{"num_attention_heads": 4, "num_key_value_heads": 2, "vocab_size": 2048, "norm_place": "pre", "rope_theta": 10000.0, "attn_scale": 0.125, "optimizer": "muon_variant", "beta1": 0.9, "max_grad_norm": 1.0, "batch_tokens": 131072, "max_seq_len": 1024, "doc_mask": false, "max_steps": 5056, "dataset": "wikipedia_en"}
Each number is 500 + 50 x the weight over its row's rms, rounded and kept within 0 to 999. Layers, rows and columns count from 0. Numbers have three digits each. The size before them is the row's rms in percent of the matrix's.

# layer 4 attention query, 256x224, rms 0.0738, rows 58-255, columns 168-223
099:558517491553457588432492431533498489454569483443468467475499502473436554551584464499437509511573506495469515497422582434476611492548514624622545380521509533534539441467
095:507500523475515534528472504483612565408544520477476489483573448523547389509501558487499483452477519595486506437604529469451505491592429445596484471598516506570511485531
101:564515544404443538525619529566459485600494477446494410503477502537565548449477375522477564576421534550542567449487487564577453541516540453525521443498550548535444523456
095:470444552483413463521440411415530521542400412583438488550489453520485492612461530495459529467516487429496527447398523529491567500523378589466542600458502544487547483430
097:535662493541443460576459597535438561543510371433565491518554407558559505434449489381473423494528542565396503440467514588533551493437483370549508447506476517505575498450
099:550497480544569520548420569378558515540481500502548483620490497602577581511496572492517479499513526524521493562476546498576543508566485597524394563539499489470438465438
114:531555405472550459609466484461491464519519508527528522449512450535594477515485569483481537414476421516476568421509525463521387428630494518451467437487486490508556529482
111:514576463530538579518508495500542472480485448480501470451457517473522492444427599559458523458547473524512547483453530502552456526542481544567532513415520482502567523448
103:466435500490458494428558404578559502532555514494462470480488512444462452413504490544468459489494395414554472563493462505496573506446531437443485502508505431543560439539
088:474550510571531479425474549438454440414489536510528581526436474540487531419537465522489530543456536514392454479492519479497497522516501514518592550483536520489484489380
087:507483467510536422505495450498391477488496412516468592498480552423500518551520495536482591487502494485415460448500419526435499552437543477528535583446516485437537568501
081:598521548495490563573498549495580471570486418431569497441640538582459461568528528494509505470563437500468615490444570518451513402544517486445402491582531419533555449587
085:460528455487546493530464466499615524479451501423559526469498441538507524466502541436446392429579431492538459512512563526546527440490460545542420538625441530461536537509
089:495481391417561550602556486433426474521455566484477507477562465581494460466495577504480533412430532522388545404512393550460510472539553499539511498494529545445513479441
088:520388532472527502517505556492537474477573406497550488506476444524491457504521565512537447497547517491523458520509499387437544462469550526551442502465455449415411465544
083:512526461485499415443411417506489444543526595528511548427409551390446448488507503489462510566516655531505418458474460530475564468446640458512416449516459495523519523453
089:401477557435545597453458528512468513470454477435513399492463636588482505418585464523451473525480475603516553489562549486517574489512433486470528455530540461558554485471
088:475505524445425520545558484587594567523500624486446438484571506506473503528539562583465400472491514417544591509473520497500550546556540405461453591485438481515452415503
098:475457603557577584488485387457496481583476538533493394481511630405568451486519466456443550535528495448520594535521523451539580569450445409461471468498531526543576444508
084:446493529534454453519466482493409405417515503510528554476589477488483538483515471496521518517536526436449433440475496468462423503577547497448525468497395491439547535521
095:580551442495436502620463591589480458515566556499400554522546480537536499549608551461519514388462501522508482392501486530512580504472506427508479475520459529568510496447
099:468508437514488507468515519508442504574466568486480430540449597593475540388609503509449556539553526521412588491457573406558503493531427513416518563511583577516482353539
104:558531477576555440514538462564590499501458548544504579505485493482466522480344585507523609500455524519469470596491519606504470512542517480527580547570542586470454487558
095:549487402476488543472547539548535447496494491557534458553503469436502445619452464481533552431499466457494531444416583456543598499464584578514414361554512446577493635489
101:505471500493586464396541482531421423493540526454383422468476494604498534480536570517452558518532464475510526498542521467559557490480436493505509437563488496423564431561
111:440528574477489568490415530490458552510484477550605328468479533440530467481546452592527475535557524522479566471515532483531481497511355438522495499501448470512544439401
098:506407454519471524519439506437440504606497495536513567476568538570497512422505427550532536419450421476507495566529563421512527523464392432387523423515523507411550541492
110:485445471499527421464545530480493489483478522485461488521523556500600485432430507465533475510427447486501492524410547505550475443515507520521557476594532453553502603548
102:505483495517539443561484543487385500483418531537516417515527496588470453489465525528525429430507505428541445481513464397400400464480512554578485478567580462550482474511
108:538499573543552448552521536447426478452545464537603553499499479421430533564431595478516454481515461479503436589509511428394496500468445537568466511475436495546551502441
117:498372491461447412528497524460459468536439412541537600526455471502516491616506487527468427448415483489489445507451510516470523465582481588542571487519467434504519640435
092:458519404518515458502514467509510506498529549494586525525548551525520469486431504466554562433403482470436539459402520581446518528465476560499425451499455499615481559519
111:433562501493404525457585505508503463501516563524397487500471634496461450473470556540521556508550449475480513481539515478504507516484569419526456650530540483461584448532
106:556461570437515541475505440500546514521423479524556411468504565464539492524523444531513480546448505608401515452525520494544549478450581419483507422534524562554514500505
106:507615617510500571491538500575439434459500511461516520530534506435556466450487571465499522546468507501504504481491536592481457519496599525548504445489474495512524523543
108:476542468523519444513443483514463507532439505430523545530510510478478562641419562413384467502527503417447472585503472463571472533473484478501543546494540598574438472570
120:430551587482569479467445476477629549521521489444424520442477552583464535448466531434485508633533541490464502486545563471498501472490499534497450538504523545471512426518
102:435414510516492586556414539528535516468602465498435456543478465422513419488531558586597558512490506553533529408583567528588541533499447498569474511495540554456498519422
089:411432465520461535497465397523473518520513550466562399527558476424468463477440555458502491477458482457510486589554452543513608548463496505513503438501550469487522455620
084:539463496488462512567407480391452513559480401493489498507494519479517510486440589493497491500453402520486471565476596452469460516513517500433493448580463452548481576496
085:501512544447489522397465492507560499497466481522421447500511628465438564470568451545469494530497439472481588485466483493490561463504439437540539463431482561504576480428
085:475539440425513482603517506451509570582448558521522540458441515591501421492559458543411425438427438484422513463443462431505519452618551497520555539545499487514453526563
105:544553414448463429539537521457524548546515433514489486470472477519588501603498482562460519449501548454558531488455570445415386541509471459394425463464579473495495546458
094:497572474520532532397482490582492479457607560546510472561508515395505441468435424571544514437455475393447506479551443493556426495437481450508526522588477534433550541523
088:471578457528421467521524455572524545447520516492497611514485400463477450491453517422483491522527425497516433429534528532477552506474499452591482445467415460523508564418
088:522471433500446529537465477460601532558439517568428466518490527444526530527562463576418549456510480521554588557453489500442548529457451464457468524580480466518560421493
082:624462545520470477526566456558447561532521474546557544471502489520483622512373507537536481537507500548422415568482421556491510467445491517550534506479610574516508579450
096:546492493489473444459578587449485452507473566491449529524547459641438444539507544438486581519417462454506438460560471588501470535477474457456526598516530520457484509581
089:505507517556572514484410401564553542590564488448512473485563543440532590451518519498500445521524498513489550444528464538518491490485384491525451492536493447619513439431
094:474514578485462446439375551374562409456487410499422456463553462498490507548411510511451536482543534452490504434473499467462493447452571501477503520440529541495470481443
080:540509522461441586435470522544607547604498394527456533496518564492459527523567537498555409468493457439401521474559522446581491457444560552480544486531561522548483482457
105:549417512458500576453477430489518481475461574517482509509464526481531473506333463539460602545388519466577537581471439557493492558511541491520514476532456484497545559503
084:477497515519462590496454530491470529528478456522506456555547508453459570472517473554449563536493552461499505527549388485561509587523402403575516503442418440587489467482
086:527527605579520531509499543493560502491398583487462375461563533532503497412570578503460480538435565553479491453568492536455528492542435491489541517433559494502534408486
092:457446550490439555573501425530550535574426595530483530520449589414570499452483432550416513490487479468559503446449428565475515494464546426497520496456540534473547484542
104:417512498520470466532562541459400534433473521516483447439525493400483524572507523419517520518573475567463478505406502534382498408519453490532395534438529502497521545477
099:563522474549534572421509500588476532478552511448428550504546477512504517499493506419569572502423521477547580544523452492567506498542462473570504498568518514559505451544
099:444493516493458503481444555529457462470493484387428558419595501448521478546415497444508557466533430527511515348493582514580591419355530480512438431550509566477485483435
098:447463451504508538495554488522540549615523506509462482487469449345503435499595558529547496523507417493445478531509487490475575525507601471516523471528470563504389480492
097:441540417488458566538402448458485533523491468552494541437473485519435467517434489480389507438555503444451560568465544598524523551607469514555494445497410573406498466563
105:505505469477496463583415591526516562515578551458617524537488534579486493458538561630524456427511480566581591474519498452544487430498368453567582552555505423496431485441
105:477544440436365480422530563511508513468537489491587409488431577490555489410513506453463475483469554494531474506545439453521488454467396504432576488443480454565500404496
101:498519489497603425634452448509545458564549515500433461517538549559489539527582486485479545480496520497481481498566463493504481470498473565448518564471516516521524438579
095:523447492448609480535506456524521517472481568533439558468521470532434463511471423509526432438550497497524566440583421513504483445536464509508526498545482533461526532520
109:534505475494441550568460521539419501545528564529569534520465478585542451490519496484475491480485548574515466426537432494469465482548569459484495424471484434467444558527
107:557438426362416472554505503515453484575503543508451576468532524488540488577457594500509500510407486484490498466463544520467568533490488503426580509504394492518454519542
093:502432517450558584502404458442432554541470515439523525516509591560522520514508454532415554523424476512578595574593506495523504567464463479500573579509579555518531528476
107:561531523540445494476582476505483463459570431494465493540480402492437611583553489492560473478540430456417486553518477555585507498516585481442529476422531522567560543533
101:431525485502508425521600497551504461496483572482520414507503508541426487471442564608544531520525494512437425494548462566559518507536444470544494467561477567493606466514
105:485483485481615499511516468596485526519510575488492476473467508493403512582535458605552493437529502484475489474538488477368470478563597493468470469470494449486460505433
097:509495558564409432533485456536498575390497441502429501601549544431456420444490558496472487494565390480512473484566585446389416468503615418560530399514519469537525527563
096:540503523619563474501624504470496610536488542559514470572524461440519443540471476514516475592582499435466370490461595558533501586532436461443432503479492437563563493533
089:530488541477524527504568486512516499504524547475491531513480520570597495494503534483530522520578494538536455492554500475586524480435507495348548386461469413509624512466
095:481497515529475538488473478512467529515452500511469540555412565550495367504445586412535467424486421473522469435514489505532450533501529456497490485511536471536513456644
107:408509489458517400542458518557445615510507601537438522559547433439577452519510523458494460515550499469554518496555524461436559503449516451540521433527582550487582587541
097:401501439448536523461472468408430473496490490534495597519449544554490514525434487525441544537487512429489508514483529487512483483425445477516480604478480549499539469483
110:563580593519525459515396527503480467518444381536487474477510442449522487491559500506511471391515509446520439555474462482545498447489510528447476523427535486472578538454
095:519542513473544434527444551483471628480551601469481498455558473463456458535511505441456403433564508524510489484556422511537544498578535529549508414540426454577533478455
101:487604556508518512501513586532477545534614420530555485498544452486441464487459515473488467451540469548516515469429498497494487522459559488501520541456525493526467442472
096:493483493512355407574469385464499527382570486481510541508440394489511455493495479478562513501558547439538421482511583492472506543408570465565469476449463589531447558451
119:500481442406453477485475441461517487498415534530463486496551550485561477473415510553414510549522457463505515461541559426506606543531502510484481486451520459584539445485
122:498400543487587535566473502553433497585454523473490469499507499511442560495440494465468575528431556533498512444536460550563515477530453450479500496571463485477559537545
108:494480463462464561604558542442508438460506431576448440484485496520484562515487492464530493478427536543526451530490504541478576455463468413417496526530584504450532464456
115:452511457485433543507485539423598532582523547500479508508417525484476471571481509553474491493469493506523507559449446596485549465518477483489529468501544477564434501497
110:450431489460506369520463498518566532446594490515516534515408432426518457494507525409472426443505532509530574457495436479521512414504559519469491486491509509383472533541
117:517560575437563543489488525521411390517535443446488546507505497482505501535509544556543530510433472546452533464442490497442472459516480429413458565530473485502528473494
109:480527402482464494586510508401548572465474529476471500505529590573571533473573556529486464412475469591571492505528541498441460537492458471538610507467483466542490397505
105:516551502506517558570518429540481556484459597490448527535425474462458436489574476536506509551463476429482519540481432526443575580503498480546545553481501515475532549530
101:516606438494542535529530453513491586442561577499587640520456530482463471552562466516563554446504454545499494514460541447475459427507471595634553478470521477596473585543
115:553541466459416524570502519455458503480451453523500399548508475454554515522388508378435534508460543368402536486453488475512563493596457442483471456535415564492478466559
092:505438555556476476465602527422524528523562516504481487490532525430490451483514496479578404517439494497541422624535476473465446494428551525425537465496509500486519468486
113:442365588568458466560512512568569550589509491496458526506475552524467466540478486459491436455507509508419415535485470536456396513516515458474531522522513525476632448563
112:649607555502476584490497496481452519508462616463555545475497526389488452489501489507539450404461436468558535593425553539520521567510469488456429497492543453493521606440
104:467490480499471520463521445483459461582433495577509477553359505446519467619477487595464485490517487481448542468502483491487451439447457476437456569557510507460549479494
109:532481454633529532486483524571567543422517477465426527550577484507531481555569556460527528521515479457570571598538547503511556500488537618531505529486532515539525544428
114:493497539426556484509534532528477508459538376490431549523425537528595515564485474528464357518476453393523553504435507472535482524511513493448499532573423474455483553523
112:546513489519466513408544465429434543403563521563464462449512464475458520537506503538449516509536427408422541524389419575566419436471449523485464423465488475399510477491
107:514620592520354528399466515572508447507469483547481487491469543473553454450483443493511416389547549525508580483489505537532509448485535529515410622513401482506556554508
112:632490476530527476554514448473583478436588487494482520445523479412585432446493526576454506545397418535557491459505507565521492448512464513471431501488428527477484441563
115:504491542636485557429520467553532457551485440469487568476480564534387570513498584557516480504527462483517474584496526497429470503548471529443421503506542505424481512491
108:530449508566542520472493445464592429463488486477544564476491473603494414471439453492512490488476489491582550539402414475444507451498528441424514554480376532449433508470
112:490467502458501472538550571551453501542468490545569399539492416473558448440537475582567548554487481603519551553491503478424567447437480565494445472419514474519585480546
114:462450419545547451497574546486589556452616537524397552575444529489535479542525519513515469463458460459511459524575465505507493597539539543452532447464492513562547469383
108:495478456489556435425549486431480582514578513563387460504518556469507524490543541484535490530509466467591419516482502621493521536437508531506560538455493520449495436521
110:579480527550434429558493487555437477521490418593400453607474450429489563404568574447554487505520428529545478513517503519468468538491562504509558516452530410474514508523
086:435406516483468508412479395497467583483566497540451549544526546396481458395462459494590457489499449445571499567536503461469486546471548462539602518496580558489576437616
101:521479516473588479506665589496593471471581515442443503539587525485489605525507512493526434400442569469565494483539520579453533513630475488468501471535434412429469453406
093:426408427509633496611495574477587470508474540549399544491466499571508483551448565412553484458510465493510572472526492432532442420529459503430455426553466522530567459591
103:523508578490510417428472466527478518511501469570529440583505524435508515551505451507570478560439481427536405504489507497509473545513440431471535399524532446535497542479
108:469586473459524431538475408541411476476507479594479475520535484447526554389513429458597481559493510513495450578535448484509480498447600548549511399435528470428522435468
116:601513415512397443465589439530430537488544496568417476561553526500474514528465506481590433467432462506514438468484537461473523491422580472506495511453581473429456485568
113:456512499406459486427567536458479554468605565477559476417432536521457390520484406545458491480422472504470454481543434496520537524484460469596503557535460509421512568594
108:524540451519529487510381374559481431482470458526558463438511508462463496498601479500541482507507582479569566534442445559503458438482525550578527555432547480471562482442
103:542420410499584538440448518445572505628545491474444463487489479395491507492561450498512438465555472558499512473507557483560553472519435597557505547470514450562456427533
113:526501466561470512543498611533462478469486515486352424527562528516506494546603457528391503517417450553498565473414596501373464505532428475462546427539507469540488477441
107:457526507443539521568584559396513461466465418500532545522605459442485476551492453518425529521413465574528480533434513491412467550506537397480525521460498554491453470458
103:482514465499524534426545583555546505456514552486441494545541476590449558578501418484407531533490470581436500516474500523525447530438583512503563524427487559452554533481
118:432498445530506456500412523465476458474403578526530487500507429578491492468508496512488428578568551534485474452397446449562589466501527546517532479463492524408561470490
103:546438416543526556426558458450516446510498495446451508526454503460459489589505522537434550534527543442488602497565501452382565500537503489467515519444511463476467544529
100:520512578524506517387550414468489457396554485492448458475626530493474511579467578553448610450566507478478399614513546423482523484550539392508484536441455571534462575556
111:576474483456546375499527494432450451462492483532497457553469523471475545557597499516571522509487512476578547415483505447427533563563470466496520460515538504433458415570
109:527581476501480450413544485561490537572431538573471524513468428529491544466436492519408500533534445499530549522463504556375541539517449486493470526528485530555544454569
105:451486483483590474502514477497442476480513491557390455560510542474565437517501570478451472409517473475475531497499552445500533415609481469478538487413504436485459527507
097:532516543522471456450489472537549509464469503495618470566419494534537438426523454500422500446414512515554537482490561480492522460486598426438519496463434509444548441557
112:493505424549490394512504493500474562525413541460498413459469508512475517484644459536598471523518458445543637440634523488475456393490621425514491462528486536513499474508
108:580470525548440477497485431526466451514593523538475521563552544520458463506522451605505552567468451580568500463488479542472394447520476554594578456471491504551456517393
119:515439427542560469415550558511464471584522455499506621523529554502477558460433566483466439453493480498498469403594497525515556525385469568549478547458423492475528518549
101:477480482429502563489502457560549432498401448472437444468451537588518474423535517509409516448454471509464509524501475590582484511446543595409493504521497485530557430557
112:518533574540549425425552510533537478479477519533550551468484493401495505488525515497443527458430446523502514553554519527553508475603493370570456417583513477479400521408
113:506492605556589538483466499579399442540514566466553510495583378472504515562514455536505529404459435423433459475502482451474480588571518468540517499528555502546545517485
108:505467527580519448496526528451534527443478440433566492505427517500553437505541537562466423416492522560578534472484526479473491533419525375472493533495540359483478500409
113:508488507435562461582495462477437549463467500466466518480466498428486515421491459484498565616460382542593566384565561433522557485504456602412588499534457574463615489522
103:564479567511541428552426513471497440508458532516473484482470668537404515472506571511465525571613548546565537427521575457518569538502432460413477455505505477500632470451
105:525475485505507461478680538544567474456453521428436475531451475494545359574534494492511418504422515580510455542471454518528581480434533509477485428562551479453494527467
082:528474499556523479554496462493518530516594522502433418457529434458435466445470476417555459507519452513494432510549452563472491553517515391645506513506469515597457521513
080:574505562565454517465636458501499515542496445510503480507556451531494587460487531456482429424505439483508528476421499399458513482436497524413496492440474459505536505470
084:544428567604446611459568524504509442550494450532473635488528464525582495448575579458529441537508432571521442467480453502504491449582566557456454508498529435534516529615
083:552461536486543402542482410503518479525557610465499484542545433460473592479383533462601456521551454479500433394461545527548460523426458523574501580508512418561559459532
106:466412477539505548569500578504530602428554524585477556433470406497441502492485540543530504460485422394547495540426455392476483557537528525486556478502441534564491444569
087:495549457507506475493469507411411504490438502448541466459596508551478465513458470525512539630467530540538501552457541486592498406547493520426552465489447571487474554388
099:532534423489469621472392455442505484494501525541566454530459493436569512488445510412448410497547452515501520513468539437532475511567509451579394560468514429548543532440
096:513500482530506450610625485484500532512547512471484472526514518525460501459483530499423470387553434554494571455458506473544431467483459593601471583426538502627533535535
095:479506544435480529463414464556526469566510519533547512529483441489472529522509487535553503552565460459553487465485581446496505537561451566522425457483430459371521493434
079:476465538544480530485575560502555499435432546511386523581520424555561346608465573457455505509562574463453538481469501536577499524451579507532578446525481497512559534477
112:474532464533451561418552460492503468475462488522457502448644462552541507547482468591477574471533527551473471561457473512532498474539498500413425491537540379438524483516
086:467500492511529520480402575397510535520573494488547455510407607549401442479486589526473492522470479464602491469456505456479565501577462535512463509527544430453469466476
102:513413592474445502520614501555455465556570481449442489543475483499531544420509469496391563545563541457448439445385404479561524506531518491459509559465465591454414445457
107:558474618580440495456549561531528446445420496430518539471494482576559471463495462505531439535444503424557527424461535435559590459469437626451532562514528574467479508432
087:445416477483528563476490512453527561514539485522480508495449407488473408604528571484418560551482525454527481556495517471548459505516488489581523478434493474479493509490
098:453545454482529525412524480505473539435417510558581478552427461561592451532513426573486358609484589589479490579444558454524616428491438494461578506493500497388566575404
105:501549451468471507553531503543502497495509496493523455484570582594396474494583534478456486428532515515497554527572487525457518528618513465524614411490523507550531441484
106:483550505532516484509447525406504478504456496489526528468512454474570428530459440553499634526518540468493402462447495437450385491490490501482478466468521479572500491517
114:559483480477491468477488650541484529469444466552561580523582501480386477502465462478503544489603456575509566599426524497481411507531475515472502522472429526445504566549
096:568546430476494502518515399501527468452464518526478536419491432524547524473460575468610491573417485508497557528516445523329498550545496394503485501521496501528527447515
090:531550589516548429530595522506555507575536451543535477508555553541568457543586504462546516469516502441504469545509535450496579457510448627529541476536534572583502420474
103:518435502475440429408521547564453511500513481531470506537488531571533441463567493480518545493562582555464596512486407416394530467524480490502442515500491504500489470495
103:533517551561491524495495506537472468398447531541558516478475494479540468511537534500488526466510460413529474499508535421584524490451544542503506459407550593442456593506
104:579454482524550598529478479495464526493482493483515459451461486471569431413454406497441481490542442568520500470496481473483574513470491437479517456574552499484473460510
098:493531506476516499467490491453485500410467443553479420486450440513451444494528473489488430467494521511475500516390549523592493592470456605475524520562569537464483586497
103:486318484499517531440453490534478421421537501565558514557588578505556503430473503520464455556472544437452532527497523518506500465466492534443479527549544591501625568461
109:380418470566434500503573494636548532507464523501431519459528395511458551474582510448491604498523537526507573542523513452486481509488440429579479481410441540543468540420
110:524479513535438485422490504417457568520584499501526431529391543462479416565513502504485515434545483612424574564439544420477489489515477571564481526563551465426496471528
111:506480563509440476540497563484526469505462561575437466442374446544488484507578526424497495502512607610485398475539454480632544530518559489405525535488479555464486523433
117:531483542509513524516455473593557490547477464520466479505551502459474535543472510425485454486548484465454590535509499556507540576424517550432496529449561479474501485458
115:532512526534405407570468501495438501540515530595490557525473455421421474455517514476535610530459525440519399475472378425533562500587482550575481471538500503518519513474
103:481547480526466512546400448537466482541469499509515519515594472598520430558593499537513473431433478570443509564430560549470451422460552470498551443442510493564600536447
100:441483438478542487554596445446491499418543587513566439433465492409450563457453564490553457493554410425587470507513537440577507505433488577431570529426446466534500431451
094:438410513488427502479568403575498460516583539518515541449467506426431547451452569468564458485569427467453504498563442464542449496447583501511559476499517474524487469493
099:573572522519481554461522441487532536560519466512534413512352506472510494510539527459490430440588402526489539520542524554486527536466499446578493500474559424514441528599
089:550493505511445494542531509565481523375533503556522426453454469511539570508542456457583580504586631450577438423532527488465435583464486543531578518458482584557483424500
103:414464370542453459365558605395470546435519450519498492570418525442521542432428537488503512525453463502498523593524449459505479484597441482519500560441472577463529518400
098:458434545482534480535521561561448547596606459529496581440533430450436519557510520521507472566392384498414480391537504489471460491424443532460493527510466532506513527580
098:562501479443571501515401432523517492534497567518439465458513487446589536512443455396446497499567485530488491490486525463517509530479462525477448421477503449495480537522
093:467546402533458426514445442478518472493457519479529490446458500454544482524579412376503574428602429429533462551551500502544423523566545542483486474449497526448448563537
094:477486565543452440501514488513488479513520515566466593442532405493432464420402488490548506495483456475470495581562587472552467544465500477386459506515530523548584551577
085:439454461483481456454477496523497498527430464440576580563655590583536515513519513516497591564414545542535481548534551504554527445499537534553456445538521521404421574441
102:478510437457528485487459399542579488566507569472486555478493641535552487438523483441521531496585566543461503452489556538497527548478426589556511482517415492474488495519
080:510490443524563535507528482580513489561532566539435463481498501523532560479601517393429503493656467494506525488530509469528488471545437569412535538477445487546512427546
099:407455430443557516507479429575430507541491572524595508419555489459486551583415505449373439458547591583503535474547543410537452539534451504576487441512482484545493498525
105:559465540545397417515551435483552448532479525534422560547481550493491488478448568479567467553439527532404513508424512483377576516538518526490457526603385564476451532413
096:577492515439505586575556471458493440442477503451538478482519477470564506593374427565467480441446508445504447479522458474471506432528550598472596435553561549432519554505
107:516537485499542463374445472463492519554545453511574514520523510636502518504487533510447516449481566556560556579538450492513375505412469565479525470472478495472553461501
098:542599451454549541580450494504514526445478473478516511458563544546445532475412576506537531546346533519518485498457547494501447494536464592476567527515461560584574459599
123:558596569534487459500564467443558436490501461465505480557606513480518441645472584545553544437514502489411442543533494527400477533467566426483466476511506521469495545441
113:447398462610493509535524516492483569516500625536498469426496463464400436494502414508433553494528451492433511521504579520504459582508510513476577553528454466471488458581
116:459509471501579575495449490450493459459546534556525419495473519504421499508496422528552521513467476520520521500522510514496467509527492438528525368458598456468482439456
098:509522536382462555483583434447453511548524603542513522526560513494468490504454625481436463458473453533441509536497413432528446474473362539513546593552514524509483570513
116:498466467524443523441566467589482534428480479510468496471505417544471502475512476413522579489443502554414477501622444522605483506488455558462503551414428439508460461494
112:505555480504533461555481567351555563516521526525446535574498458590514482431543459548525489589501526573591521519483531505463457429496523506528498416479558472475460502508
120:538465436587483491482494472545526463470487484525472501543554471499526439498459575506514479527465442452475414381482549529449512477645505497477461417553428401486553520520
104:597440459496417453462489469560497434508521550518418544545481505461470521480458555581591532412401500484487475439496554552556459447421531472587531513500517561502536485520
116:507529568385444563521498518465515498539455529506459519423487476554479469410521535490393580521478525530463536452567461443501490466529473483451485491476503562481501513569
120:458503409514508494508505477443464496536556552499543453523494480620465544492568492554540529446424502467591474554524434587527491438461474443421501542565455508473485425586
106:513483581480541541581549474397501510509486555513511498528578463448537526487544512487505551376484528390447575415528576535435481518520515418505538475557549416471500442592
106:495449502587577443573415550476508451523460456508471555530458499469533561426437481502516530484514469543547499448458515396463478562509521437497445463416480478489590500546
112:512507459540434543531544519454496493443593451451392436467557629455520524574526450479468501515606443455483440465471564462491609511491527534537529414472424558512577485564
114:496474531515510417603457582540429553512444450626543560490525502575405539494450439539510557422533529466494482521466508459501514432472486519487526518445501513423540486494
110:512453539485393520485513540466633517537455545511391591507539451427549485500427469547551477550441526569535493570477513482472480402464453588481567485526582598400550544504